Each number is 500 + 50 x the weight over its row's rms, rounded and kept within 0 to 999. Layers, rows and columns count from 0. Numbers have three digits each. The size before them is the row's rms in percent of the matrix's.

# layer 17 MLP up, 512x128, rms 0.125, rows 283-337, columns 0-127
101:480498585542528540527547534569437478518481536562554596424511520506482420471543491541432569562457522499505496611420434453503529501444500529591552539485510481450435480533501529499502549428402451495429494443545552502484493562523551493491528580449469524570434555462468485446495518450570543542527507564474464491510405405488556476409531570474399490424503512409513471433618494524573370476503
108:459554549405448506406533510452543512487534437452545459555469491515546515500481554399437514547470605468431533427429529425530489573402529517489536568577528553527529511466425476502490446508478392449526530505568544493573550439542534557399592448551540552464488488536494560455490505469541483565509459523602512606573447490534527448447592527461471460472508545442538394501529453581476512509460
103:452582472436490503485472461496493442510442575434511501447472535459486546442517439489429420458570565539521485511561478525400483565537530463629498500565546451516438560456485524479525470589558491581412439456476454461492512452488476458431538388490468493577515501542544447471576457442512503466474567594478478528509513494550482550423500529505524537394409529579560460467566606604587513517470
097:564438518535600503548489519455500395519507490481555420531406512544536376438554506513425529527529498544474469496557568452368490484384626535532436508475461465538490512551461493570489467446507377521469506555508483449450544490503554619425531514556435474517511566531480492558580546509492468470510460461564551496564524546486508483593453556489536466540482453568510454426483442459545490556426
101:421414521511430539528488568451492433503561477511600436607489506487482532454579453549553478481419615560459511526466630546543522473459445513534522524441441509530511457524478535515567424548486481508490456522533527486487613414479546487520528561535590462484537525580548462468483482389504495522423463526464441519400422532495451599504534486413401465494512528441504433422514497551430487534472
101:504465478467532517499511509560520546565449438507456537493523481541530468561534485501491432527486516524525499440512386557486563575469521460537396488387481507487471371518467477534479526417555495490545491525423522400537563535561633643462525534461441535512604540475483565502506459553573579500381413562472443533514434444468470582449498500517479499429458456561543482526482456482493423445494
094:439499552512569517511496538460435439548502412551460488501469500506426509468539525569482468539532535543540526548520515465393561553404543380429482542524383610479392521503482424436504581537568471458531500453553532506457587481631515477494438533482523429525561594578410485483476404461460514511387478500494478554523532494459522546511549430460482490545484528457476483552546461544512501414482
098:402508563457531526606511528532507594506470535505572472606476470531492526473461503508393437500556494481522553612455456465485513553457516465573501550539479633549549450519497483567489476354573479514570459501475472534480599516519523504438539390579458459516496465591493462465587461527466537524440457450473406398578460480526477448456556505481505464535445499405525480455486430499516512487506
097:585490578583546531611527523459468444457485453459602607455444502493493480631546502506504471549501434524548438484452447458477430489471548477482448428510585506498498528638539420568520489558455504563461475427498473495429501556488431552459559534533543403500511491513487450448489447459417513485461510511547467585498430563508528522539539581426450538548423469540531462469569433498497427432530
111:553497510520589569531516539412427419546468568476492459482439575509564540463469506553494471542491526448442541491522466511483507553434548519681479496510503506530516396496447439512445493489469439392411479498546521463544522620564539441497516433548502477533434428503506570498499508459450598454551569571486531483518465573407520486489573514609429503431506569531540459560500461436478479505540
099:534504517538571469519514478533548446505480560389418491497466538514468437502567426473487511542461467535489483443479443562590332557594608466418465459521610535510372466596491520524499551579495480518515518552522446434466523458528530571386527478497422508582546510511542498550502468571497481529527479467615493560469415543533523584484455479510475414530492489513522477514515558439486510480535
105:480524557496579503566553503474456435443559585449507498515500522455621499463444502566412500537448579504522605441495560502468543551506481426555550526569448520558449511531409522449481544457476539537546466494527525505460481556535478472478544409390591550455548507574490429398462459517566547538395506521512474480533473404505501535606489543402540487528468602507559449455458465564506444505539
100:504485527551538505517559609431494481541550543607511370557371461494518530448507483538497484476521547465483524543476482492474518538510498424492420620416423475477446494485524497540536458485581353554542445531535639509548613564559517503538524541393530381495453492534491517455430462532518495502478469528513517539463535455460460466510557446565543406527502571526459464496525476484496452515490
094:452488510560532484530508533522488490511503520408617529573425467521420521442462537476435572580627522496481484437509449491502529493488528482553491459501534494551541555412541497517507463417568412457496523432525480480489661539552502529550601425435461537545555489455473595403483491454539602566515526462486461509499485548566464520423456560507436463480474475458547382458442423483530540508461
102:350564555459523501448466461542454501531515532533547447416490438515449465510502654457522449487581522499469466541503556508477423607479507439532450562480493466535446441545483548511575457532454455598532555538484465455545485436426487531514430508490495499534485550588458482543470495489498451542601446497471470518521334454553493516497518540485418560411452484508565512526542529401505539504592
091:593514528493572461474487530418469524546521558458407460500439476511521430553400536473461450586517536462519416500507511386487390627518503445539536478470552485564577577477476550529564495482493425507424505514453527450468552434441466529441545500388488476538560458568495489500499472524457469484422472478513502577591464521449563531524509495606492497433447495540433577524572552431504597523540
107:457537566567437563447551548469559417532445524464468481426415523426557483505466549579425488548469594391484553453476430463504616494409559456661432500494483494569492519512537547557550500534510494547536489564462491424488543472441496405450548529448496484495556503465516508536488516513544546571492444554558474620548438481489511435543500529546528464456458421471493445532503438456474482531425
099:500607528559494431493511504459438422515491563500495485527440526451488540493621495430456453534549666528510469484540515534490389502444563451477475525530489541488516533546506492470523440487423467484401503537510457495477497509620454525485512462504531516418517518594532560438483382454481434494470529569569432468549440535504543669482513527475498560525419547530513481482484573453569475542423
107:491501527530534512525500499389463468461569545498520426519465501483438457529547527570415462440411530405522477594520443513524519537454501445511464518462552554515580484474529457490504462495549483450469404446527527503475505563528496558474495545543484520516426464520563446482450366493592492571379509531508491561551512434436576509457502546557533552461407629413595562501521412455473435546570
090:540503510454543513573509495507474412535472498478505477603462465556520501548445570482577494554562481507421537536518514442393488552485475506470466514433570509515500484519536566506455471542493397523488371423435528559562543530482610496557582533474531437450429538497580538462517497435463580496501437627536535550483414447380541458424565533518435561499499492507452505499586520387475496494530
096:511477604527461523549504527450553512522502424384444430496534590540471557444483452495473441473548579593519451416528551495444426464555463431384509504472521433540504505467517464569516592457482499570447466489527573457482448517563564498492459497574523447518482650553514593577500456442587490497396504548524374564460528492514481500499460505529508466508406469521541534475559545519526510527527
100:510517536438487504569518541491459480462568464436490406475413468520537489584567528498515447499528547518551526484604472448448506489446466512545478530431494459551481486585472510535429572457476538436401525490413493450461588487491517441440470543578437482424665594486633540496491370452463531517488505510510470498444492542475375537588544568526505459464530516502455463491538504559544475469462
098:455486494604500526421499427447511482547558460455537497555489495484459566595557515491401547585563445429500556472567513444416565607394554482497475560540536438491487543506425528487453552406474474549501505501508462482583435482402554538511516523485499447509532579477526488510538492446462515507504471544423457428545512470459554442475615469490401388533463473486621513513528423456515474458542
100:483557482505489501560466492426457419461483532429403599508468514627427558503581467571440496501406516514422477444585482430406548521468570445551529505441423543510435518479502488498523518553451539511517500538489506498545480447517560603512519530497430408585515504484404480532477516558516518490491617518586521441463490386519501497550540462455432515392471547519522433543517486421526458569511
096:488500594477452503606506483442499514501515530399447468454482475521464531489649503435509595537450567453478610468584533437566525563420508488598408483559437526492530533493423539477502463508576484489567517495521542556490495482556464449517526463506582512410513446569466509530505509556504531479531379576485499466423496452571523400510496549459478472481399508459546407487544434512582483470529
097:461559525437458518503435509438567436450518570522526596497498565512449441439530526591432450611555515546532506461485516536519407499517541467457513490533454555532411476474491466543543455393494459556524517450507426510503515485481485403474492606473537497483580424530519439513516467560412580565495517513552467594538560505515415576478520486465428436436548495556527414438493469520473492344541
100:411516431574524468522593542513520432517450433512558383489453500504463463505509450500510469505412485475570502462474415591496516469463588409500486430523546555530535526516519538562584499458580442511586463493613474447466549529512526472467518507442455508463565505555464478531397497433522573486535426465492522422450460510476480486429483582542489480466413445486587533511498356503531535438600
101:394576564506503563537484483496428469521483456518526446508411516525496508560513487558444473470477495525499514547476507482401470528519538494563617557557567508522409500580518527414452487461529473528456559485455571475482572484529550553503587500474445497514474496506533414484550422526393475553463534553641452484465459505566611447527445557506544434364475456458503421406497468457466575541504
110:497495517556524516555571524459472499470501512481581446480491501448439487519467527523489491575437525580472605449576526564483428568423514554546450534545510533589422426402556459433535435510518448519401329518554503566543479473540564506457524475429513498563459520502447479486469499502423608577499523457542501505518491483417457545544464427402469423412486495545559520511566522430513494552545
103:371490543551436428515463494493490390559550499363428516468476472485467546461570486557507517444506510440458484530441566417522494520537490496569503454453477515565490609475477469568464507456602465624505394485600490479438508434548542518554527447485495514479458566552536508529518418441483473533455537518530392571576475503495555510519555511582430471441535530563477484455493477465598530537471
109:499514580526443519561475561479452344497449501454490446374500494506574465411455570524550489483461595448423534403543516546499532439519491497576553465486475490572487443528487520562431573467484516605415534479584579431514514556598518533466474532535479533526486493453509558512481526514500535445530511496497432516488575421516502560516459464546496422399499429487521449363506478546544517446454
103:476490490495503477483581443534451460446473495521519423582444478497526515570576476577495562559476582472496546517518559427494550552486456455471451539479462584560449531440466478511558501519545480453522465470416626417464599468478533551533527433373567543423572528439499483388454461442518525537464483537531434529450536558446579448540486519481516400521457562457539373510553453512560536456506
087:524510506546581336578491595481545470514494464543576474514448488490443541459516465494475501654507478471467559457511492527471410559533514455548508433586578500479463466569446567474530483466511452520494478549508529512559511572558439451442513481504408431541521481480446418592528422513492545568469556419549521435496538503546563501445501520522513433470370455602510475542422475547552505459518
099:479461561492533462502491518408508536435551483550500472448479612511399456443506521508472456573394513481571538516527411420462550612520559422500555565436464504582480368538507608501460516498523488486548573481459468493584586534538465494489399545507509508495452555506522470481483538417457535583501425488605517444540476492579533559478560470551443495492527490549520469395454426495464475458483
106:542497497522455383555568577513444465441565463500420526367479529538490514537552434544548403607487530531452584486539561557466529555500519457503577521549571550572483602449489488528564447499514466476443376445464417469485494536499529549507479523515499444460526534526476537486522423501503512415491389529531488545529507397494552573490500424377488463495509508505524484501544570492531587453565
094:433521530494511458489644517491463446504559523568522500378498615502504557485524534436480497528505478518484478438495500428579605622460478481416484536450472505520507580540469589481493519438514500509587436492399514515478528547533522517518430583460483503555492479438490414505427393413580568459502535496562532518546540544534520456520567493459495437481439461560547452551514501572490473372489
103:446473509507472543540492566536432480535481595493496517553449521561446480458477503464445483553468536469402550516426567453535480565479547520562497484566503570459485534453369531477408437526515409431496499468465515495525571494534510551488545512541429469567538446545480450499405518399499578541498550588532610574426471609545435509542504545447448460473551582521527416440536528453499394450515
099:499386503500481436529567522502524541551483490447507448486511476477546421549571568468467515542499508510451542449471505481382547537442473494498526481483566448596478376466475522485492478542537446587475537516490453510525546483499629535484488392557460518542514595487436567487477488429442571560600513473456505515463383489414485409537588528454440547484541592455576504465554584456505446488444
100:456469443474506491552440501509563386461543534521471493536397557544488440497521407467520436534522543459526525447483501511468535477415579451481531611471462565565606408415420569567499531516558386448483581503465549518486522545475496541515600455494529494432651549516546478508548528567396528559502409458521464525516485447478429563464532528456492561520478522475514420492488440465484493510515
101:514464447458465554496607452513462465520534569459438512465511573543553499563542470533496453457440518533431545479479450523536554535484527388527468418440434531479499492478543452519400489413552472584519437473480523499445491561486558488461492629445501557426559437499505546564467592388423554476444486515551454461560439482503445604576562561532470455549521516520557449525558473398516465433541
095:377484617511456471524514579394536443483491501434605496485505488519545481430529626444509468480475466404436520492530563590492455478467507505574451561482486522563557451432435443511513454538464485535544509480495480442473449468503553532416552486522449495559450510617554580529424530470544504475512514524467491504527503408485489389479563481477540459470417465522586557548528441526518436383534
098:550454457524528488503484601586567425548516478533509447524561556523484483574454473427515412527491608419436480412536513551447455661458591473434562553469505544541475434524497586404485475516479475533408532482508504448500496510459536439432430525418451500509540649503512509493555540572488460493443511456489501491522516582544470544513495535451418468508449533442523424483568423497505478491522
095:559473556538603507454522495493485433553529500476502548505485535570559425545406440535462452552536484445506522434488500509444484539437461531433536534543564490470556519473509529568628451523493411459413524572536508477533632511520535510524518518595437475439520595466469485492429577510497478478512442543590478453499448462579461426471520609587413484496476489556509460522478397458419519411537
101:366527504473548431541538539477448469473501470472474328465492527522545472458578464560488520589510544454536589481484492469456548576526482495564451590503553425554503560460492558502513476549529513574474440568461465502434522457489541554547483485501434502491560525560603484406430414473504512525373480514575540530480459471418481432517588494508390543517541415539456521471435500531514488457471
108:522444501512451479559433532492556497463501551561434498430448479498507512495524502507379576562465512453481495586531463554504474470422586515519534562543492569567422537514397487607553545556494465492481558483579516433470424489523531578456488486519503529444489523583469505420592509425469493509433485524461509449556403558502586474563449478507489374443447445411541495463589468521583514495592
100:524395496481539498474541531553437445535466544451391514483527522520480416527541447465529476521481481544475550470608459537492505565458599446518532469551539501553456571537394549440516474422479388584463529451587534413431506572567551540488596567534466471484505518461537385492482527485445536420531553481475522493494504464459527547506421566508578479471434565434620475430493475465516540453459
096:465529461466497481532569589532510536509469563524510493473512479462437571526475465567542487507617492428483517413516463465493386511505506464579429517522547562548436534586407522595471496561490508453426446439598492444368484545513572435462480493510544494496471593507562508509519449593331497536511485563589415464568513496539527486466511458518519517487525562529478461441503490451418552464489
095:484544486465517433407598518587501529475472566548520485463393577460469443451519495473484518443522487497505445472458542558424526490460489527496484590462367528520491484580501456481593443568587498609499501516444459454549538545441614480418505398564494490465489459550530447581551574562478544474460492439592556546513385508497490457527455485508476462524440472472568497430510490555476547425535
099:516412539463525513482535486467487490566475482581500523479422500487463512598458521481452475526552554462482585521572540521457517503461518479517386454499504545550458420540415566455502531478388444538482496500436495496459498583576515455506445499615507435499488475544454487564559486452512477410521497650447532422640444520468506485521507510465490482535460637423564472517522598444538458558447
101:526483569511404504482477493450467432534567522512534548458486546450450536452569496539398476604444531514587469439556480575460482514414496525556435452512536503599511430575479436496540450485492442526424524449511480435522473507395561563522533480448506513501474488500520526579496432499446468519413433519525573540619455459530510503526457458430466415439478514543620578529626549479580504506524
098:466471524577530546544548548530475502509649645473434441417455583576523352485439455504433472596536562464471531520526535552507522548451412451537512575530536536548426465495533541540463499494430401486470527479542530498564501450404496423454498534440451445460476566519424490502435524419553508492483495488477482515562541505482485480497542493593497511449423507441575504526467430457502440517510
095:462525542498451499587558575544538471576545428484584506486457491478363612508515520480494444553479490515601494475472529487431454472332550479474523587551499494485541415491466439507525505455520488449512487491551461508507481446535550496459435596514433504566525595514532550547530452462515491490456427538491471554540537413466473632539595525511434502535524486468580493469431433445420505514564
094:504560549475599506484528498424504480550457538406607506555503523544529552490552579501460485566541509441463553474619535490473394489414563553442464446523473440489477417426486498577487450604387436449447483525588516548436485500507515554440561462520456512419502507504518431490414477515493469551450419522517481566576527487514576499560478411469480521529421538555495481475485568482538437412540
096:479530521484436492580560518503496480510487447522526447460476482489512510527484440519495534472455507511490412555525484526546606529468523475600519483471423539538428487577551487562549566466541421555479432520512476498482516536534501474487644609550578582563443419532540413486448509467497597475413523581433337448449541561498414468520525500475487508489464476441519415546522549460498403448559
102:516473558480416444535577625506474438547559570551486471489573517427480448486595509505385434544481510561433474481532508463525469527506524450527528474550620445433483530466541549490488518378474513458530485509584554499499430524530577592485481544505520478489571451491534467565510542492413611553482436501483503474565517389505500428486601492471451390387525504479487447492484480450460486551493
# layer 17 MLP down (transposed), 512x128, rms 0.121, rows 283-336, columns 0-127
102:497434459447480514590529550400536417423480531419493546580465465594510488576485479480575413505472555501461465465466460459546519490578470503439479445544480498749534481512464618453449432478533515508569550505524475549536483488520483477448465470561486516438518492486506419522432469547493434504495484482488529532493633585524557488486512490596540506528483520550563518527438467465483475494491
111:587430508476531444630473468497569554465426567538546502507513601426482440523462509492536478480516572507447438594422446514470567536489370606480533524513498391588515483478461393484555505524528522471491414504593460468469527523468606488547496531531475444505506538458475520441590467455545511489544464524538550532446486393476464497545477534430502530555468489483493519552582510384446532484463
103:569479539527617493485555522458476604506493477468476484463604517555507402509451554492591510561414553532449508535466443500554647535488546483457474445541515532430490493434559503455406583416619472435459502520419478585469523621513524486515461469520542513431505486467504494522501452501467472440485425556539447574480551520496432437540545489472547523500555550497396459468462418514446451518509
095:494503576509490580479476598544450609473488505449455461403562488461421571521545575462527583570521439479500498510446525433561532534609525481452529444560504488487535467425537481445478560430525578488513524466520482442525555489591461391450524441469558549426480520460549514581396537568488493478446558474477517542501530574456513505482444460458448498524505365576424579483504457480442523425503
100:542493542596472457504521470475491511455476447416484518513512452472452555490507565449483515520535399534459488472481540449516652464473545600410533471542551531560384442471514482474508563476509609427493579537587424498549502556496517500507531520428535550436412510564553582472474414481507383503504473543541521496483541472414562438419485436586478451514514508557585547485494515470453562549442
100:625458533483381481491471499499533463527569488551408535470562476481414509513513473486505505462475440510527459494445559563487431529552487523510617449519482419395525589474555556494509458429514466592463501425511532583468508534445492458455520529585504465511504524559472453559500574540483397550530541444580470573510578585528474449582493399499564499466543471438537514513389466558464483456435
091:550493445521554573484501458615459477491485502518510455541567535468498460491558547554523446506338484511451384447477427549500542529434481575521583616465467385477518465458470526528524431441507506471421494472410429454544432447475421537644526482525421438465539451472542446527523560538522512538517454540541529474536540482504504495572479593525509507508489469511543539524574483524507418581549
102:520511633545437462537492495566449614511506490516470451453574517442488408443501539467449520380486578469458534489477496448466451574488445494513493503527508437528486486470492577533475469516484546485436556438574410521472478379513530685559594505545570470566585506610487511453473492457568496462456513482509568567473622482422495478489527487558524518465532463486527441521493508479488493538493
092:554461462438524486516513471502656544490511462535477535509466429511494497542523488435574486481506495520567536577448537435501433432557556497515441550424537413403512512483523444479482532608550384512530510463450445573482503535513482507552394435510474489503585481477520505459521477490489560485547516553522525575508519543464420567470423538578405499499562384633447576489470547543495448471418
101:516614519481456559533580404487466464456577514470534533472553528508556528546465554474539474459398514618535503490451544477416494482604405468504477519464444460481514446475525491464500395494455537459552469557537481546533534391477441549460531536516615549522468470469448525463474465544497488400653452537522548516509552475393564564521574401547497471476441434490487503489459473500570537514495
097:485550510501428553481488415518415515499463405561474433520550456508507377582474597591576503537360480542460507404544504536540536558603494485495472523500491415568537496474445528467479494456519450504543453496518484589424453521496411427512493549574537465415478425466532553475569495548463500532534441546490480518473552447489480402583490549539501597507609454547548520535476501505460547536482
110:455495471567405500492580518572584465571454496506497482564511481504578474576409475564465523469469571568457617460565508481470501456572529429545513517532474462573537505457548501479534519556531491499529468473553484485460412572579481487362377463512512458521471466482566501602535518513395503534411446456485462406427504377493544560504480493463464515524453474564524490532575563462449476492541
093:504490522515506511481510405483510495493459509517398480480494511496436431491582533523511448460489530472573505473481505560503532583563456619497500492547473607512453515465533629461424487485581576428490578386533487575496530458534430402533436579578457583475503536542477521537472479463514527536598461489496506401420509529409473508511428540470521543530432465542525547432504462542432593415432
094:674532532494449457457463440461540503531520580574430394572507544497485465483557556489545492479411470434482534581484489506379473518492495476479504572442483507509461491575458566547406547504439607538470487517488582486583467402522483522442452467487455427512513542492446452497551412501502430483454498549554541392505556470529486558498538488604546531430501488530504527537459537462479579507584
102:524347495473485452484506555483493500492376499542509453573514501519532559459531344575571633528480416543504557466532453442514543535443464445464495485496550500556503450531496506480519493482535515395406482490610520508534495501501509462494591542549495466532553469450481423503505585520511559540433578502499533399516553460526513572533463594443455398502475515514496476476542435608484515518445
091:555525517518485529494467476508469475472425466474548656404446464452500608481556441485494513513473558492496571559478462545468538471439462560478459437546483543595452365473445460429472535594535487472463551455452595493478517548597458445567474532538495524536462580480487569495507546454448651537469492443464470483436460503405535479570521526491486558512536453532461551463517441596503498459556
108:526521407557513602335509456506555450449474463429458488551506480499475504504578468532518500598548475439506524530635419467600495533488506506498496598500480578512461504485547525498434424495424479501559520455500579485552471440522513469502467462422466548518613534435478522587518455496487549489530470540476516457607511464483455476443428458477591476470442496474478563509567573414558407507505
096:492470489442558510493515493533518591497524404489579439455545492498565481486423484506542539395560420521500654460455523527478437494470498526405474411458504468470493527461600517487510472492505580460533540468585465498470471499422565459511599519480426550569540413494498463444534568438511501508525480449529544447575514577544492514528460387590496488482634497399423515579526482484493507466538
103:481518498462479421549518439476583478520521526546591511471529408433414566576514450542548483522501456542500407452502470490553486529486492532536512549483452476416414550419492504416587432531471536574459523544536387471551530569468468571508494511408517566470602519471559510402528566502525540514540446474455463409382484481434543474540568456512564454478546456555545543576496501468426586508507
091:570574458481506499474532527511577498477500555539419539399477538433446516505482518508554537424423579514585442429455488529519498432555490500446462548544472545370434514565445421512461488564482462517500598490534512554548526496484462516576509547538487498511465427491438504465464502519471491455551533478401488500534521508533513435610498438423548591601506477515320562526409514553550519487472
096:546539525486475505518475635530446431480426508489538515564436516471544486402453523569579508516558486423496455605478484523495498474385436383497510393441588566506505519491509502507484473487513475529530545484456435574559504492513435473567532656449467421609519532515512445531472530562554487462507449502503479419541495633575443506471505576504503553494529490511428517434521459494476433463521
096:492506416522558506486457449639474533536457455484534521556473430512486581496508477606475518421542392491507526520361510453561475477566546490504549466563530519495516500381523519513501472507464502530618485399586487478545488545450452586553506404461504471517419483537431445548492501547514576452495488547576547558477525519468538455479428481541456430477480475498608587571444517488453431473450
097:519513446460478547549540496532556496374454470542509516570456496437553552442487452472503495484441425506516469540406471482515438485502575442565487491480556498568479569478516498528583503467474579536569503531581500487531552575539401516435458578526543422496483495574363580423411490525583432463473460494543563490528466559530384538509444499548545461457539493481567419437538559543535465585444
101:530502410469472608417499584449599470442561498549444510488465545522442561501509516440530483419586500533456468612467479434488494571496475606490455497487536433620466486482430459534469513570511511446492491512533490450486495654532451462590478471474551535452477469438514565510540463533542542585539484447451503601482410496438422492553534539447442467555537416464433542495548553526504498494509
090:566512479469508597492544467456482508519489445523545417449477574445442496399422457606515411482542540471525545578451362435455477460472507524459477421494494538426529586546597477546505465482511543499538407474488453482560436420499561508523521494519515542574476488572481512551481500481495315395517534475505533542602517521478551531506535453592503486506482524542565452529457517560465546526487
091:522506532604478451476551491537511480480483461456491490517525487460571581550484516377584506445507494468495482482437517607563465546494504501517483529508515448404537503477551551446478532577483511559454469515602462557386523551488499509442422464432479483448429491465550433508481417408508476472639455583391547488479430525627507479531524551519485466549507516475589582561466505409486491576483
099:562503479605505499414575466629508453510427462471497495513532527445511541473552452527574581504579515485423562545465528478417437476461484589498485468508457454500492507471514573510548575449559551604541522599517564517486510503513549538444445537507541493498507539545505465457464462429573432499397504625563508440451528465428469540455501478488450435438481453453555448418428468573410464562542
098:470478595499524499396451547530493534600487482590548529525488580493501499472432540494516421483594540468426446490482472531445486499451493483489530570503486439547476456531481501485513527486568433517508570513464477490539403588513491522501434467576402529468599450510456576540400462590479501495517484465538506487534474544454565587387496644467513501481575365521498511407510472484452578451449
109:581514580441577505467482585401527476440478480478521596492472507621423521570485434547506560530501400488616508493540479518482518473513523548427497441402495495634593543494476480499492521506527474478485448524583440435569539462573548505489448499450534415541383520519480432507476615467518451466445451506444425501523470539578483546550526455559467506505475549465452489467482484562410489464488
107:551484557493509590591521450473457590488561497514517426489508452456554540472371428533444504500562479481489486555510464443525490453395442489500445452489556467528544474599514467496518535536435452367555560510444571509428493504496500421596596504442648556540456471447419545448446441420486483522522509517495526567615462512423425556494477492485548552528493519511496536519509581495514496496488
109:486571531531580325539421507472533499530520535472511423557529443569458479540461522469489470521544461500497456528415476511514554421485450510485493602507511502389582517503539449533517415548497455417563491468488469612446511512478494500575585433482549459556539506539476448550526509548563460530539521449457427476608454496492497498484576447451521482501520501535429428607442446453466507637524
104:466554544546484433556529533510436489496537495569526485466641548477646502488449472575389507479461400479461441604565491477533442518442443517428416518519490623525468480571491450458551527418537499442403497533511451498602568517468439466475454489515425549468489401526509551509414439510552490528522511553422503463517476522464542505527519534499463468546505519422559472562566585534495504519496
087:448407459509448614481459425407460519493518502492452512524573485509519511543579459538511574443477421491465503548453526505577548554497505541430405462415444518519556487429535510499519498496592499461524455587473557446499428586524454529520568494563540638503406541490528562483578523472502426507577426476449409549454433483430528489463566458527478487533545506449526609479570529416492504520524
103:459441494471643513434455518515440481474576441515432478593412570450469549458475530458522477521575468570433524455434450488654508460555491489534502590583578492593463493446450458466460571488463532462456485470536543414524447462476562520488425546473544555512431479485596580418524546527483527467483512550522481518565443459458600488514525490509440434538531494542489457437566487437526512562497
111:512497600549513468447550636495466521577462494524488443522475454550473407489504464480542520605503484597545496558429557462529532534485561486511523482414522512454473490462521491499565411460468587493382551503475485585522627553392521497465437538557499506448541569437532437530564504463532449450625467578531437522523473468483466560512518405483500473495428470495468425459456424547547473462503
095:491399475487547506526529526497500550402481530519463431514533505493507475489463464551412480489446521448558512589523492505473441521558469550540523463625560461556468511523492445491541435428460489520521420534503362493524625516558550480455581538504447553471524490491462530485559639468448509555495440485419485460507448520522442542427524596583556586488559527335516469513497509544458464540463
109:499468466540532577549542468400481542464493503481576479479339497522488519459479495535488601543544536452554491533466474508558531463504536540438437536466615503771445533559487477595560517488524495503565574496507456502512513504500468505422448442442507517557488489504492516438497529499441473517457533416489469425484484469477470482474432555500482496524436418600543501519479465535482514558469
097:547477413507549633452449515480531506469441449508438517438725481466563546518500473469501513531552426448499529526442444575577545491536441418500475447472470513450469530482572498418501536550506476378518441552504489573457468476431506482489500496550536535562484476447513583524420515505483478471549522609525510561565532458470489486495434470447499522606556492538578525519474438540459508474430
099:508445508499524567504536518425495561481575504512547552354506500504497556529475541550572444487545485403411497588501520447521549528562450644525435414507618542612489472623492447541442440507445508509513510394561447496540529426486467497496443467458532485577490545469436550415474482495484555461540547511507511547491487531458538538464583426503463484441452429521553482434532540479457518502437
099:467520537514486480489507575499605517497539525451468445477597457473507471506500470506577483526451472480631518503422573457386560503507467585539513571368434486385485490512571431476464473473560524452478487497565483536465524463502499434420557476561479435429571482529530529475495457607420527555476518592504568433552499452519539475432524593526511471561472562555421481541441472450593495465519
097:429557484501553446546531492574478500422508455431482483517509469454446408547478435516591577482441546523500490594427485531452544556553425389604518518548537466523530496434492499465347514510506560523452504463526507586414546465541483575456535528601571521504587547465509471487464582436464540617524453487501493562428501413503493489447447534485517471580520487557508417557520434521508474494470
102:452571502542412535463525478480495516500468606396504478515439426535579565488504562509552552459472473545532473488484512528530590407534481436491516443452570487577530463491476552543532492506501511536507468412472426520520545453577502544608542512555467495517427472431440591467475450417405521448526547544632529570457432440399544560539439459501572423519444490442529535503458522468549520426539
090:448484423476483542520523562517487557407408464453531571500504484426475527515529652431541566406455386602506508457547503471428506502520458445568449473505494444616429552425490492453499525491550543533504480509540568520457437464491506572477545486474618511516494492457455533473544405495479535539464565546418566539507477571503550571545502370415511505459513494490580552463542481541512493542509
104:514512544512572482470516560524513455435444543487530454430453463467443471538435526523493572433572523490357468439451436549492494535443483530448509452529599577598515489516644457515467506471398537499587487434536488485458516594570481534605423418504428555522481494457490523477590414479524562531543466516493536512524449539476478556412494451494468501459509499464547576511531509591593531448449
113:538470431426496484452561473488553588609561530577537518520506530414523544544521467424449609484483471510517596428493515554558495454526575445381413464500547547517428582539450518505566515490416497566433406541507522539563480566546431384541451558513529533471459443498442458539549478489471479517463508492556459394516554546425491450483575465577472461569486519465488462493470480564454474521490
097:463514590524425439568515512529450510430458520559461496502562547499448508494542458560514542455562346536461522574510483421503501477454533518520538510451560592501581601498568487423478490461456425530510455430508478514466592517536518419558497466613498528531575514500466466476469501573525471516605557476440554531511474512472461512486590492425555557558468446503537411477376457482448496397445
093:480540376559426528547462391570413504445471393484408537500516486520511565514506508533470529487536448503549523501602427509544519501537612500446518524483538485572490556457510503535533478475436494509538417448435553406571549534588543601378452511428505547526414462506501520554449560514512501496422529540520567535472447498525442430510359551541493467456546492448494536497541476556524516517461
099:481400502569502463511411471435470459522478520463539521515609507546497500565450571470515496513495489497449620491515513494517541549438621510511433460536531465368583516406523522518370543488493487450485502509509513522521459473504514558605522544449496434558503520522462493546441406447563392482454499507475464494493589505539526543493585465454556544533602466440399443543497489425568490581461
094:452550426526530442507552462514505475516542509423506539452586484561597504433462470546532523458471540552487464563456483603544465554453478446533566569435467415441490474476546518506496475509500593450485520565479446551485543467353438548626476578493523495469555500389591493401452467486518541483499483459548467479435513490600494492538569482528442448514539370515494494603537522479448503458550
103:459495496470550376485482492522572522471581518521445472506526500483453540499424423466512464411505540496565465584457535417483488562534503510522596489546511522602426445442544618518484445498498479592434510545560425417469611531476476452430503511526435419559535424521477459597477564483456550525425558437485441517522400513508454532541480552490490488465520438563433512536529562537419572522534
093:493497477588464530496550425506406408474541534428552522525444516370492558576473561488542519538469567553453509471512463532517479493552513505460503504569549546463475511514498453558432534584527530447570488532431607525461434471480447501441500495451549443598547529524542488478533508518477583441503554456441442540424467496530448455552522502398496528579438388451448633470511452489559453593433
087:490485528519616508480436530569526525482510468455471439394546587446544477427536391485451579545533541505528508406494482526453418501526408478513567449422503483419500489467525479529575533483513540505540528501548441536434503506490541630562469478446536520486536430562501502493445632554488518489624494516473408525453480510513506390486415430498544476433471555486467513520572496484530623509542
094:586448516444490574471523518621506574527456508447568502502494553424449472516576514521504485437515525543446492508431534503555573529502420473468437514514522566566517525461611536457548493387631582490584407514410515517471495515515565607531483431484524425552528427514508556387485474517467508497441467529513497500521512461463434522524481493506444421478437390558467563473529535481521526450405
097:538410465519495479498528484476416458577519562360542415427538513470469488454494496481521515478408525515514475499511536491556533541513494455594570516510557543561497483407511490456409463530539477493523565490537534489480478496487582585495520452443583482399515547551456589521444496510467583541452569519504520531534519438481417616425619594484471478480375469544431515499501422481571476552455